Each number is 500 + 40 x the weight over its row's rms, rounded and kept within 0 to 999. Layers, rows and columns count from 0. Numbers have three digits each. The size before them is the row's rms in percent of the matrix's.

# layer 4 MLP up, 1536x384, rms 0.199, rows 988-1132, columns 192-287
098:489430513480511508464546461546494517574473543484473487534509566493505479472514468579497501519540429500511449524478503510538528494513486519494511529427526523498500460514507563520468497523471428549461472434444569444497537537497477570475533487447459506538546428555503523551478575532445488464
101:553499517513546456515498509494438513497496494431483535461443505487483475472513559494499439524473504473473409481554473432544430482527450515530478516488523474439501519562591430530502499416467525435503466508473518508576447552524475518516474485509475465449589554534468466482533542462538529511
105:492503522499550554566492436473491497513466498478456463468563498452506491450521627493559510515515558540487509479524563493590508430565469515596472534486489557549493482521508569414475497521590518533458432534473531509473476487483540452520490491461539470474493451475477436484530498505470499497
102:418483399477508492573514531556546467532547440551487524503494478459532553514436449481541521526535572525527540498483468503546464532480465534540462539500498471581472423528464499497511501549466474501514498524532489520438537492527524527516417563460486509456544562490514450480486504540509522531
101:536476470599429521480471413475448450430553508550451552435459460466462492410529545542534523587513483535512448492484393488541462546513556557496453519458445482533468530477477496510577482526512489461502444521481498533491480479563474514430559580550438503530554518455498460522473507511485486546
098:508566535470494522461509481496501478493455542494472511559497504571512472470518500551494414444423502564469591484469410474558486470540461514549531505520486504504476496564547472425508487464503491588465521515435446579522523494461462460538592516564586502536461509536508442512477554444521501542
096:483602460474564515540548440505550503528494502459477534588505469516452469488415472467577511488461458498564416576497480498413467470480507489543509505437488523485492515505551495418557511518495558489471523486500517544475488506513522486424482516471536476496441493478505480524521497470449569483
106:527489568494419403506506538545498536620516490487521530544466466501532495498501459541466498510469466502507515520452440515513478484536465462544505512572535538450474468371466482517469501522439507487453452474570475523504475500446542428487483517499439490455501457492492430539513539520490489477
097:517525525548574463484529520526561519483448428509493509440548426512466519484513444447521527546512527594448529439513514412505555446486481462501511505517557466530592573496519535455511497502460443451471516563506468457517473518448519489482452450512499525520452446424498512471564519554491470584
101:475379543479555493531496517493550491475516490568512474513492431495510512562466442488522524524482487485479552589553507546489476530498513424499545448505499540468458479595515536528457490517510536501429450552425525429529450509456486502500461569484548525456482411482452483508563425499542475548
095:481524470551532531555415466495510478528473510526484468560495479509498449468483520514496519582533454474538470558482451484485476561456503504498464488529485465498560556518474533545500539544475412396430553514545530424446447602479538458403540478599536465600565431546431523544501540550501568611
106:541527444559536470478469511440555498570518498513503500477492486464447471537461521509468411487545531453505472540477510553478549504511478523568442495585524503454528469445534536527515461504530585508503466508462490536573525499511558421488501467516537489499491506524546452530567560526433560492
104:541516457450497497526532499500509493528428498439482590422512493511456485493509513482514553459476545531453488479555434488545561545487503470443442460525448505485510409428491519464494484545450529551565513545511462507433443404482512467506534535470467502473568506481501459499524468516538521498
109:512500519524486527487492535489531534431545486530480489502497571465499441488470543500545462478476472483479496484502449474462493449437521505517519515442531541464476460479510586470461515568630483526516480425482476533455492539517483506409497484463549516560451501493506496476535511476454479491
111:476448519605560507449466470485449403470555501543505468492533528507496476502545557554517481524555459534495441533526535467546510499528529502499437438468415505507459437507547464589530562433509501511478498476566571501451511411472496473444469490431501530500517525493473419489466462441476521508
108:487526508453505461541485537546479492471520569595438497471497467369491460462533509489459481562470517506535521477492480513383493518472503442455509500525526515522505503476528507439526507491543515472514503458550504649495526475479528513433529606519541498472518530515575432513422572563613532453
107:483524457467530572513443452538489537546518542490516515495511502523510507463466496506578544507458527581520575566460459437552462571509489483526463524453499495459491528525445533498542461512529544456534514483444520503512455500444529536504520585579507540489450550430548525485508422481461551488
110:529420523515519480509519508544480463497505522466497495516478516588409420516456533464496460498393499537495397556471463554527481487498538514500501441554459479415554458512531485411502483528444482488563510549494517482475481490519454508429450465520512478554519522483466504521480494468561476477
097:457474441521475502443541464468463559483476500514531441529483443498426491539584501516463530442506502519475515414541500499519598512444556463561524482466494453550487496478515527521479489557489512522505464529489479508549529421458459468492548486474512451437582527569497411466552478475521509535
109:482559493544553534428437484537496450534490514499457482472417510574484453547534524483483526423387512439554467536492503500473446431502483458548487510566478521514497528446483532515493560507452495557467553544467504427497512534414493417497496507505477533517483425546506507490501515536582447458
095:505512531488446531459542460475457500519551476505493459514589468516531442387507502534527494493469480454495482505463517475477489498461475475442526541523493573513416436568540505473514579539503585471475458518465506559529527558558527476467478516460482518503548582527509549427506491548533532514
106:447511421560586526416478440561547536463502498495546464504536470551512490498489532523451461551529459458543484514494481465526501451413499470493487525536437450514423470502499553467478512469558520493447460496519522475467452497530398531421502504524410559515481433552465457457503558483478470557
109:483524511535479449517548460566524509512518478493535495474576403472462511548491471551463448461507530483479526495476498481444580498510450522437468432552527579456531501517479427499523463494479473499428498549446535534541502395439472459490519440514539499520533568498503508487559456532411457446
118:510532521523473513487469509471501514482525496517471499384458490446505481506597397532474511431473428510513506546458465469467531549542483404487533494532496466419517502495455556457519507533496532468526529611518401509440468488428481459482558475486466509502461506566612541562473454526538487504
113:559483489524504475562597465476477528513512421544506530465553529496494482521456550587577452539508476506516493482431525585468530486457529467470541495507507468491527505581523507539489511465543493531576552406421528469496499503459524475504486508508543477573474532419536487464500503492473541436
094:540446476560460461471464509515542480482464542507523461446548483533532566505464516561531431451520474590547582572493500469456518510461586534531509532513519538517535515612571423495573468552448490435554505487507462498540427465530516422510460515466497496489452544525510518440469442513465523528
105:533521475484547568501553595580471480503588542511443517548469481520520487501517431480469533494427560465390506527465487565471521537512533425520426519471537506466487485484525473492507493469533525504490502540486498502558424560528490496463465528434537517559518506566461542478499496515511490498
099:480429537584506511413514536521456473467493487453512535464470465519538529352526495494525537508552457535506523532450565539528494504548527501481500567559533530548491494521502522493490524508540537573460432534534454558439502478535553496456539570508450493449439474453531526550495481551466484501
100:443478541525489539538450510565583510545478573437419487508550515472467529469535550577487556524511529450465489540543480407508446476507509479554404496515553530457501481426486519499452486479546499485445503467502502520527470533540519572501462455469571483567511536473452436486442502548591484512
095:530475509546467511494427480465498463523513525565515485488548515479501452483489517526573514463399505442515545525452513504430454468462580551536485566522512486522533431476509498536504572531434466466518474502416550563523497558505422533511508484499523522521516467461495456493513530535550515504
107:493544508481479527491568453494490483508449457587508590524457575548444573530505532576558485529509526534428484466484580501465464477499485534519499447476533525555491529542496561518470508467477463539537473464438559499445469447457557435483465515455544396538475454534448446482522464468481515513
110:480447481505535481486492535512592439529503505497521531511497481461535567490528453417519411527445485443503517522494457470461518489463573430498490550495490485506493466432420534465536502497491465461496446565517504537483495434417364587484481442593512499520481553497441490466519520466486513490
108:528499496469520434582496459542522568461507498545474485467526566467548529529484530579515476477478443501514620503492393537478538534509498460532499463455513482462552587464477498452463527463493559531474525491428465534591442544558442535516515549493538440453487491407523478549563524531431472425
109:494494477541554543499575380467454493461510514437538502520558466543459602457503552468592462490522465433462529502528443585468418471533455493484485516521499587616479522488531497503490528512530523512468555501500483480489519477492500488422503516489460516514528449524483497471519433485571507564
100:443498520530417449566522538517479500526568554459469565490480480513499466504540534545538466500532485512501422470557495450556505548500579512547519445440485513426515519489584598446520480563551497507488497511458537439505529457459460529557531477490529477495497412474527508514481529494521516466
099:456420527495456448526468470544495449490465502467478478540492511486554590561495446517532583517474471471518447461490569458487471526587468557526476503549434564507496496446502518509468486494510533471490510541492561478478455509541523531524509426464468515572515452451445478539547511461515534509
100:493495536488535513497490515439523480456472498466505473442456493521517512485471486436489503520517413479510542508482515555516492485443560462463494450520545445504394413538540534527524578576537504486549441494454457511516486480476453487521508543509554529541544493525535540522471455554480422544
096:523507550508498436529475456460534531499534546453526432564500468502431517466444519481508497476443506468500514458461543476539502476574516467434496538531578469450519499476478595520518519443501530490439522553482487500477535560535534504476559491463459480520457494451537568479522427538484568452
110:510505526477497635435411521571512507489486536516522523482447485537491496575486508532494559464485485503441433453472446460503488478471470433486477506490467477470505462498532453532526492463462526464533490493413503453513469488438446483525557557504494559471562507395480460483506520434475462481
079:568501435457482538458460528544500488427484511483512464510515452546522558437497481497505442518516494413574544438423563565467507506493501557498482527481493467519456528499488408581468481416540549451466533518522492483519529535438469504477553497528458488462458504438455496480481423558429551488
094:559478463420492562631458566546530487514505492485469544521537499478503584441507535470499441494498452517502538518459539483560533461470484473461459497482496541517469591410532474524501520476463519458471467494536593467531456473453532482544522531489526522517509518554461498544489502556416475525
091:400483473593500470499519491524422439476490439555518535504575459501445453528515471492480453504507552548465441491610480481517554490556537444539457494519476543512459504548492500485514522502480511526482483506485475503555500410505519507563472493526584501572535432499561485490548507501430517570
104:557533485488505515487525495498561405479488455560464497502593510554543543506546537435482523549581528515563486478467418508502473438565507545521508556600492526510478480523521532479471482464490515502456495491443488497458463521508520452465467453456520497525522561509582574469506441406521524496
096:460531565533495460525474494532491494455547475498463487511557496440479472507530504462539574493467518482558533479505503515536587516464524511465498453472502497571514471472503494556427537476454566480550445571541594514521478469546524496536529570559535508439520474475561547501479457466477460531
100:501407505553490494514587502441515525493543507517560559451558454468493475493472494563548555506434477472505486581423548500563522492488477492555517426455451530533493548481482442493551429512520481456458584443462551586511448496437599478533524535500468486506486492432532468485524502477529505552
109:498458492494486507527506508569520534569564468497516521529463467518436504592496528539502540524538432495502545544422457469608471456536525499504487470423501482446522566498511494486498468486510521489533569517445533596488494440578493460477474484495496558485435493505510494489561533537498489512
107:556426522537481455520484464404521503507448504489458503493499475444557463432574485525450442590443501527514537473467510477584526527444515416474521471551578473442538603481458599500555554447450407472510525564531531558493493501465512529553550473504518620531550467568453572530509539514483466506
113:545457570576543446517452500477449510551457517471512528543481501451471532554551552487510493498480469511494467527534396448439489475570447561510507510560542548514492554502493518487556526497512534548436454550484511564469480487456437447526430476542376512478552520521522454530546611521443470449
105:533466445447542520493479462517500505489421549500478421609462535531510475412504499502525578492481500539546494511436535509476542496527537419526539527531472474530529558470533551435545479520428444443427531495528462501525433483508596445471423527481426499497509492529541426498500508523470470544
082:442443470473526446511524625444475518480507509518553513508449556480454560419485498523543514424526513555431437462483466528505581501544488545492543506439517536496479473503516496467524446541546500515562485449490554511502536468424452568464548486507520472479483514597480512529521462478491508509
101:496484479484521421504474468479481400567522513489433491521575472438553524497493518399473498540488542548519568442499470551442525564437554485482518492497472519465513442532474469534558575436470507449494502548544555547488491465532519433491536502470530516498457527496562593514545532449458493466
099:526526599505445498479554512557551490502547452513536433531444423471452486540443478538498516523505407446487569470524425441483483550511454542568534534603479436510435509518471448404472509559457500576452513525482528509564479494497602466550503517484500535535445423426490475517560480578499446540
110:559413590504523534562577543451552545527489493495558466484496505380409489507495499531454438515492575542442537527453475480475516506483511476468492509518518515465429525467481506456525446478500534505553543507589494488466555460550506585489471463591520488562502495580486541461481482498533448540
104:520501457487516493457454423531543490484454519528530544525453525510518482412477458544519491534497488591428476400489485522464518525335543493515496485544494410483418507472533487514532575507470546456484505457447545468468473495504477500459503550542542503522566551508520571482525539467522458580
097:492509470493443535535481462516427513495514489480577525482495557490508511509522500501486457530464423465448501544434521511453486456496495541566497511480474453535496522479476512566464458551559509409528484453540508526449440419473489437551530443442456515482527496479495464484517452498522512495
109:480476555510492517466574495464438445497486463459471498438474484498539526460530482530476521461494453495480527534447519506532457508475549447538536472546525527487532434464378515554488533504412510498480511495453528446512496500543401476457526505510512548535461558551430550484469547555502489539
085:511535532506469376511503440482493489510507546527570540535501545497452473462490454522579517524448478434452532535456506516435462472444516537581530476529495460532509513555521555454537545522495467529457523520450447494496558453476451501561466559442539507423532452490489489510520469503480454492
086:414411573442558552459470496490499501458519407459541516494531502484468546491467474543560574496534458446596485446514480511439485585479462492478560516589521578470391446454523460511488466502505519492526517522503468471458573532481534496478488475498510469443504503516534502537533549495548404444
087:527547476522499577570533474527418494572421508496498461492479533527458556443494473509473478515501510503422520444578534478508534518464555465500543516498533439412504510626442468401548520571511529491454534486478472531463514558453460511535503450436477455478542457473526471481456493427517439496
090:435496486507529532541452515590465452538524506511587489523538437479427492485478509544525539530508475489528500506517449496457500489467511474548451554504573470476555519514491507602466446505488524524533553505479424523493478562531433544510423530486480516487476467462514413539460571465488451448
115:543541446492467412533508456540542456490495583514472541545480564467485476542493504519509452487499506549437516439546539497449503461464500428533543476496582538461490462517480472427542561563547449526488427506481551466475480490468525510559494511525460523471479500546518481513476486507501624533
100:514454451500513485509504488499478509520522505491502516561539525449509489450454412446541487528502472535467469446466474455532483515506496483474532489492463509452506568443507492527496520478441519535512527519460504480509484517551409497468463506525529462437498538452456479442425492523503487507
092:546514441504516564463493511482515522474511537503478534483470481491553506499471566422537488402480526467520529427499492486490533569477491474499531479477480544476504468488518501600489512493507549532499540500535467504535471462496529497474461516507499526429518578459483491521512580501582404539
104:492518507490516483500483535478461464442516510535434501482501377534572463521447489475522558457382519496467525507542527495496505434545463547491417551428446457530494525497519499477546476561482563525546484520507482445536516482463531522478556507387548562525485563527527447470519513562505488486
083:454473503541520455572488510501577523512513445545486450461552515447527556489538490523454609501515471487502475523491522464432521535477500434468529477430497457474529461561580499449502419466473526458497487489497535487509541519420433424426485469433460529461496510540428524530595482476441514490
103:489445449470450527612510423532458510517518519537535587486523453505496460436431497548548533495514462532466496505456488540501457483534529450553501528517512534486477483527436552503485472512561487473450556532497577503434482492556438535494476488495495499489453511504515451496503438399539447504
101:498562453480480404492456559401436577446553433412602570492496540539440483468458448515519464490596460525536512510507478459461516442525492518459480526490522505502528520532524508504493510517402536446493469458472584543499520527489481458542432458526524508517445463578538503454482518503532539514
104:547552542513489536508421544493454562578480486489504500475533508460532529485495503483533502472428510457434517476546513449527539504467508596424619467509460539477576475526568429526487451522528560467458527505481557479499520527447481534507441439511517522555609513514531542503516492525432484539
092:472520489518440514470500549542509532537536509514455521535532500470432506479481464560560526484457467497486521572460426483528484531487500542507513466525530464483527497510479559542432439512467463537479445484527508504528393511497481429425528520517492467544510480460453529512520537518565487508
111:521460513521514430546483468434461454568486468511551590550422523500491468478483476465511490470431538546514540495496492460467520605516529495505491479564493495554518435534515532498477475593507427543469445481515486517438434463487472518515490422508501497463518520497521487469470420537515470472
098:521506515473474483428424447563489527482494540471470526500466513505438492535453521489474443426468534521405557498482530464493542477495500520440471493445537510441468477459457563471462480499600495515489520467533472482477488475449463506451513428555504492511414522441504508448545502498476505581
104:484517507502503511512507486482521497549478465585495502532557533518464453522539544564486453447517530535513408533562478489493558472552477491517500499416517505519467528501521472481515409531491498460560517541510542540537523527551508511466539488569606526489570492457528462494441487518541496523
101:462634540499501509479489479489514484521563520446495581489503416473504524584501527514484508513542525476539495517524530485570509482411445475559509466499545506539515477477456486491571507458481514447487451647490519478509493527464527472497536480489516492516430482462459466488588558533539498547
099:551512578536527493513478512456485458503569529469442505549453491542403441476507448556428493523613522488528463588515432478510440468524502499552462431566472507476466504486492519458498625502589474527502463486507535506564446495498532523463559505473451477482481464484547512487402485495492498511
092:488490460579485480448513549497436496557501456469497525519486495515378481548484536440488562465504520480493502474523543530522453514433599491481536493530545503419564508489492484560551539537466476509453459508480588513506437515430367381471562436522473523490511497556496540464543529510502442530
096:513526545458486572519579569533460447411451511531475554517525523480413493501467582578484464523579485544493470536429541466511452498495495460431533527530518529450492509463549553494525455484483552486455556508425493581560502508505456460417497537406495477532477454494540501514403514522457516478
125:506433436569549549526607533550505527456516512474497462496528512450482520480512392510441497561426526522516537443455458424461500547415472457492502479448501529476531482470461541557472550465536465518511533520500515512511474568517552523545461463523436472532492421501539518537468481554559519477
100:465516491457486550478489483524435478433535518477499503527501547496509471532476517514542546560465498518402513505512510461512469508427468508410540502515529498543463472479516414518487523546511490508477485482477569493511460489519493543495475472439542535543494525519507464468493601528461404576
103:489467427441485520555561441480449522581518507520522494488479484473494497446532509530521493510451427519538578523422537473567541514462511440530475503479550564495517534533450526505557446501510492483558497591569565520517496503453514564457461514487520430524456432503542478502594453427468536513
109:584504497537521454508526483510494547506450521560437542507599457474561508516562506542537530544475467440497559470464498511507482483492452490486477479588520534541463439558516493499539469543451554527440516495486470564509519479512502529441507460415542542522488497521499547534544508532474570492
101:503536541505530553507529516587489478486509508475488517532542493465499499487526428548525468506463505451500555542544507379516480491568534439489498456515466478544471484563472516494477501497532578390501530543472520510585402482555546445432471448535492451539451484504526540513513489545545546487
094:446509454519494536514537462535465521535577466487509500572464462536516470494532478476445469476454491500494516486467457520510535438498572455556430456402483466550472461533559459507491451540532462491452430505493474463492472510587554492488479525492469526428461530584553468471467497512482528586
103:584471567498424476500516536495471478497529454507467476497397515546517493528459482493469473468504522515532499595454566492570528434511573488422466569516538479424495505480491589473501489507427517476517532511481444514520488563464497551513504447567535433432486438480486486576532496468552481526
105:587560555495526449548434474510553492530545533511492512479484567462389521511593485668493487528452497471570549543538490420478497513498526451484502430510432573490477514481463477435478509495501549538538418520540449461554484556540536525463427485528508470489522530499565442472479452498462477440
100:463506427497501505579512497498532455431488506450457458548434463493465503471547536524480457485504534522503453488489519506538479513502595587469408517404470534570526458441508598469493530502543460538474456553518481546486494566586510461476552515476539531447469554512494538470495480497525464520
092:504468531526518527486500480477523447526570552478539459491479450531475529507534519494495541525428515553488473437491513448550502426511500530490513501453533477424441491485443519433445548470449471464535474461465459550499512479529457469516583472440528519557451516483481446524511500511526493514
109:456498476459496570537465469526468471543493547550537541474446555467594519544537510535550479469514533487509456557569537458467509433563471502499558506571449468423544474483504534585514490434546517496485565580484484528496474485497505486444552464503474475588538531493490500477479532545506466455
098:507417514526477495519509493559535435536480549482528542488529431514558571500512523463515534483463514530487540531516513434490554523497563507534435526587543466490482470554433535502428496485482514565439544539457453439491472498556477426530479545548533479507478506481454557494526474477552507530
091:588556502435575539493489505499464517529513519463437465495417498498539485458485526460555488503465523465466393540518504474519483498453478494509506483455463485516469513560510519530503602519514489532519478480420494524489453528520485496598472538542500457515441463479486444484527504512493484564
098:424508524507482534497495508568546504517583528488451526538458504472569548500440478558504549523546512543489530394496479465451440431488502555427465515542516479493470509517520493428562471519425500468505495468468466537510515548520529503496536507485504491490537498421542519472539500511487516481
108:566496471553555499510524460498536470516570536460424466558513471504442433468517470498526495530442570471504536518482421504515554494523550465493533482475428472408514514514516440518475506468517442524497488515468544475536473501481537545508442502505480488481562498563484598492524527445547535513
094:441524443519557508476496462530504517444505556533415543462459529462495561524518516504515487560521537513489559427458487527501470516521464465531513462460475518493460511450507488544515520477577515532500495464514560439364469450490512459477496580423534505450503440509534514509437525549444462565
103:515523470457491439540446488517494465555417589435479510504565520493492479531494478621504505429486578517472539486528481479535524547525461476509488539428450554538481535460456454434579472490511595482467509514470486530489489496492415503477594558531483503437403407481467462471515482477493526564
093:496537476496541471601551498488552554542465445466547428493482446563498550470517490526532494450432460516521480563526518468561442493500437473473487409514518477543510506485469506556493508551453489526561482590533437498465474496552530533478486480493488506467555537516557535503514541470586548612
099:460506445442575415477461494502533528436516543580516496542532475468474521515507497536501502459537477507537411470466498450598454493479495525518527482500527521488545576490506564510542501518468560489412586538454506482558507561505500480511499424540510552524503464517522517571434429465559488501
102:528526489487469414514585554478477484503483528478421517537472433620540518471498472480530469480491543535512483473488514515451483536546524513468541458514503510519532512478467483525464498473444551480499461457480556553383462462456482485467478462516523514512582430472491514489544533500466476480
097:495525489542542492540492508545450463428458505394543461419526541540519549536519523480458580480518511486476500503589569515599446436542540501515479515470508569524444551429482536475503471464495484530477452460442471404554452473511498470527506472580494513502492495445414508515478542615465556531
097:521526521490486512566469553485566529523558485500468445477449552470474526482476490529462594560493540509503611445518437452556416463492494468500545511578493470495467480527485506467485483485453560484501524514486615554505491497463501547579453507517567451532488577508500483493482465525491592530
107:534462490492561481532546453553565527532487519526518521469481467462451590473521507477512535494469504544547515456569451464428518529560475495552533552515411450574463474521475499506488510445438565602475518511491526521461540482498563503476593492526528495503530555486481458493523555410519467498
101:487533504508485484414497457533471501476527525448505554467439538401479528458481477551534450509489565528501498564434443472473486455492442397547540510530484502558496533496441534361522477491450478570519468475452473582494453461511422499519465564508555465521520496406436516518547555564535487501
109:531553505543587445503491557469558477508528486543434519532495485500437477487520566581581476477496486510477462530513456555501509574493545462522449481520512561438493448496490530414410496546499499502471519519509463458562528456542538480610540580486490504543520450488437497443524455522503476531
099:563579518556539433463512489518426531541474585490507463468489485568464480497511540520619510509466482489475552478470519425508530448473483442486556416526500530498560471527513541508430536474530499468475503511514554500501565488523485409472500513477526502548565532462550432539491422444514527469
114:426408524492468524454434454524502517472518480533504473487400499526505499411507540533542559529457498512484500539472519492472533429463512503502466464529536544463535577570524538507469533515501527576530539546507540478477435515570541486508506439519575439550526508467518484449537465487488480507
091:479501522465484536554507504408489479485523541517492464494406582421495470463485585453426468440444549455480526453415499435442506491561448531527525500512577528451446425418445522509487505487466462469508506517465478491533439469483458540516514501530454538509539495445513503453543454480508460491
099:487532442519464515452485496561532491581485512514520520430424509475452505414499523478411496475483465595469601496488502386467545433464449465483508455514593457471495495497550463457462497507480509487455584577463523524424567534435473545561503474440508468521506413486461500545526535448493483563
106:563422496546530469539476474537540508563516514494517451520583508503490522460426535523405534472457455508556479499516503482551437405428514515501440393514568528561477515486554463502514480468502603527478566474466544462471441466531512554536497574523492508530503536513533545499447458448511545523
094:533463533503596444524538470497514532514467450452454505421517484485488481433479550522439508513509514512546524410462506564539437528394450494539481540417544534574491531462510502544495427474539515515474530467581466445474500494493503483557519516538463486506529467559435413519466585524546463519
103:469420428523514504522504567509544467497415542505443536378519484510556499456515505553551499544471511429515446576553488465477553496454512494496551528464493541412522504481493515518499477456495522454525473520429469500496520486545513535436501551430501476508474498472440508468474472524477536484
091:497537530555493460524531508483521472478526479543529446507514574470498502454389538473574468531456498448473479560560480436495480524429514557545503544540520508572442476517476493556446522481459531469493469522560529533468392567477455509487539506491438471485526521510484540475479536483491503502
097:577511520528489436507509469491516579507525531457533540559479552478544506511497423558543498506523488441542522507552515500559426483508502508504446491534511516496443454501502469526481458457476503507524591517453505503458462509475487407539461412555493509493462488452558495482487457459530499534
099:478488487491526452526460549533477533490503511531520524532483485461533553555442498503523543456555590483548517495539509485443495525467553549460408421513494501511523491549505509507495475510528461484518557533433568487417571484496486477500549539497476479473495454547569539538470474510515496450
105:402466518490528502520537484507525525470450561488530534569532510483482463509498513450521542554552528532503539488416462512478446515488455430469506439496530510567464532512495483566546490451496503503534545493525514518499507471530484503514465481505481507498511490489517477455507576521467444477
105:523483453561506522526553488453531531520466438480401512500493388484412481526487491537500584498476482458545485504436490536483530516483500485504449582495433468471489480606484566469468481606512510557443410548497484524516478581550519493503467458566519539490512483434495478505464596560512558533
098:509529459558536391464416478489521474528525443473549548469533512505499472544519443469446432522465474516517518443535446457488514533580527479609471416484504406480565556482490573534490573513499466441517503522541519472440513514535477512455550508482530506465515501528555554479502554528519554492
098:468559539488524504536532510487435518553512513465479545546459493486509487503520509484553444485485503489500454471520485514443484532598540484461496432519515464417483540477578444477457500518573496573556417547532483507539410453496417515493518478517500455552450485518594487509439505482478478544
116:486534505536449575462483458504454549490489456524478564480528517537452443407518528594498567534559544505511466482486461473559460455461527496556516531478540450431464435509485395495495432505476565442497490539520496414482498480520479483463534533572531493494465395480492569489567494447501467527
106:515485497459515588511519492489525472534561559515494437496466546492469501527471491501586480493376485567473522513527490490512573490507519551580515485440428495521521486496548506482477506529487525470433550547518496567545479494463508521554547546470463542474487474523516488514452480536491537567
092:485495494533445530490466428497568461488592554469548508442458498510535523491518522485488445514530470516451543522539518497440553518510533442550562509458544546433481511465570594402543428525467504519537548501410484444525537509556459611567582527543513499500519499526507498494453464436440535550
113:536453475526490456508456518478547470468512551427480527579517449565509496486474536508509530551509443485535539502498460482545503503484474447455428518493478557502480513513611503535508461484522483542529487557475639441517511444426480462496522522462475466524521472475438519495554493539464473540
110:473502470477476504507523503442542520447444431485517563497505478506525478540503540520513564513456584438466539518453473541529473444535496512471470455536538533454503440473505577484530537497495507523528501461426485524510536440501500512545500532438552473477562505493442534498515530499518429457
102:483442525535512489529436463539497386521489539493460439492455437470508516500542524472487494517523473537427492421529483451514549514467518527550524490458467462474462516509549511497473475496504368478536531590584483502530502439485447516524478538544507515527521506424500501431469500557411492538
112:530550498469499494497505518507438488493484507497470525562527478434536543453456514442524508494499550496540503531572470443489487560472485510409459466542506473484499464496450455501492553486548531530474434526472501526531572504525485413441487500510553521598423501506452500496432435487508511451
089:507486511465513501469488510572513491520479597558498538430513484511465527482534536543484543499490538507491493502447527472488573524514451436432446467490531434530528491567522486571468463491451526474488488495539488540444517428421511545480476486497549479466502468484515512475414504512505419432
104:475527458520488476541520495535553480511413465540511463498584500524534506531482556514444548524515497508481476498511513412512538489567497484495516402576486517527548450507544533498513486460544515443483484467469389539499461508488498490460503459448487496635477417493501501453516448478424511502
100:510459539438436479561493441431481455518480480512491459438445457535568610427460511571513578535551441514508429495465513451478548524549555492493551573439449505555451512449455517479518515421445538461498540514458585485505420444504529467514512560506493479441472506485473542492537506506459532488
109:504575467538517585504558518508500492577483472480575454513370558510453484462505473467583423472431459462512483550528424422558474605533464497495546401501486477434478537573524575458530515518489479470508470462472532454455470511492504454499428519505515527473501554511535450531483531506465595547
099:512492477581529482484517512562419573534512446545451456454524477475502487476514493520509570539501567565455374539519565484511523457479525512437506522492487516461500535426528486537513513467455454491430517557489529583600469555521490554496455469512540492530506472410534555556489415468452538509
095:546501548572531491453511408522509540430568444454426469484455481475457502525474445477557513495477430454517442463439599543515499521530456473538483475492486598484513519463413543480529488499465457465467478486478463476419521549573506450453518485445504523516527535528481570539416480526513526520
092:552547492550551468452527525495498496495475493494529511506455472517435529525544559540502520468496535450493435476531533533507520539561544509542484538433442535542429489469537512508501523402452569523447513480474527451514477472479528561495448401548570436519551504531487534485529570477510509489
093:523516504493539480533425474514517488495441443500482515474439530512503456412503524493530468490496468525541519486465557530514548483494523492488508453477539545536545475521501542557500509573447572522478552501524492531483551436505463400510514506503507481523493531544558532485450553477465505469
101:501493528514553447452547552533489489486527502495503536546407565560572480514549581531510533530510484513537533450514468516524546477469450463502509526485504518555469474535493572494486411500419533528440519541425562488497435522544488500565493511457497547451460453492488530519522478524563494573
103:478476473494530470506528480529536480524506533603521486509456479477532520537536485511618561526424554401501464460496515458453483492481590519557471519489452456498534483497469487518518457519492567426519473503536545456520484517524570490514451513493488497432584542544494469486467432445555545534
099:470511504489502500509491485527443515526551543506510506481510477503439557558499509521507577434496452461527476514502449548500430504394496459522473496498463474465457515530485505428501427514424563503454447446396454487449527538424460466523491516491454510472448481471508556466497443554533466576
105:451510505491502443509444442480606412546435537511435488534409512482559461504561510511526481539450436542546441478480522523531428468466493548506521451543491566499551567492426469524505485533484529557504488558463488519524528534505475559535511534568541467490568537513528468415486430511489531525
093:583478516423552505457460452505548532533578484559501510438516511496453560437464522497511542517557560519551572495431563554433475485483479435461566523577535536569479553535475555525445546437498463522437505528528487495472506433553543526505450481617460466468490499449493524532553493513427564598
119:511513507537515463485530454446536459462512520576437521574460585497512471479494460567469491570470472501443557498492522466545459504509498554451424462562512552516507492541516559444556568552455542564502479572412517500523532534517441566517495501470492493523525566510426472471490465460535455543
091:511519556487494506495541522458489525540500524547474493487431524518531532566478535542488604496502546431503471486574440493564509481479440518514500536555552466592455489489477482473530516470546546496497606491524491512474486497484472445461470565601442524502565519468504517481534455553497527479
100:541489493494537412518511587473471455473492488510538513518442494571540515456507444554511510532496457470480467457518513496590471474494493508527496420509488510464493446535548493431509606472508496519525548495503558527528422529466429501547493492471484507440472545460503466476480419567503505499
102:539520475508468455483610539458516492478467489512471502537499548549487533499426544467563526492513422500490560467492499476537511522469397425516537562480536471481542512523561446463506487506482520549446428495439529556480545482500527506454510472536506504505510504536445592504524541494467507474
102:505474617465551525480513519534509590528457508489481509515483488473481463508510494525503537487499538464430545510508514493455550547554510503511385484375521569503502484479516554508437493543489619510532433428508472479468474448492581523519486533530511483500534501477497429498488461429499488585
091:466552468536526469488494487553540569527504422508540501516471459439457541487548546517586476446450491522417506520540532497485449484481532478495469525549463478511444463414509516464497460478468478501453453594489527434475555498507515404466472504510491501496500447498569534462569468452499602512
094:485512521543477517533486493422445517501448474503497506523516485371452449425483466476497506566514472522450477545539569504547507454490532502521475483368584457547520479498534550456523538508486564470393518535479402580513491558537518497458520481510535514467472471533503468535475535468462540486
100:456460508494467479541580552515438510496468503481523506451528473413449513484486568461490438562528522548500440449440505453452494470566485511403435522462478478454444569474499546451484581496467533552434477472539489491559505531482509447506505491456515567514479517563482463469460438481463510485
097:474424468445518502538445445523550510415501489522530499459543456471513473432454523423536565564446485473514524528521494465578566575406508549538457469545506479493442558472513489545422440527512521501489563544571497482458519571490520489459475523496509490520565530542466524470492507509540484503
099:547479515511590464469354539550487540519465519548430503496469540530578461545408516479543477528422524571478454505516518494495535549490436436540545465470454481502537516425482529520522559473409501491514548490479476444564477455479495471498451432506451505525505581520520476475517529570536479539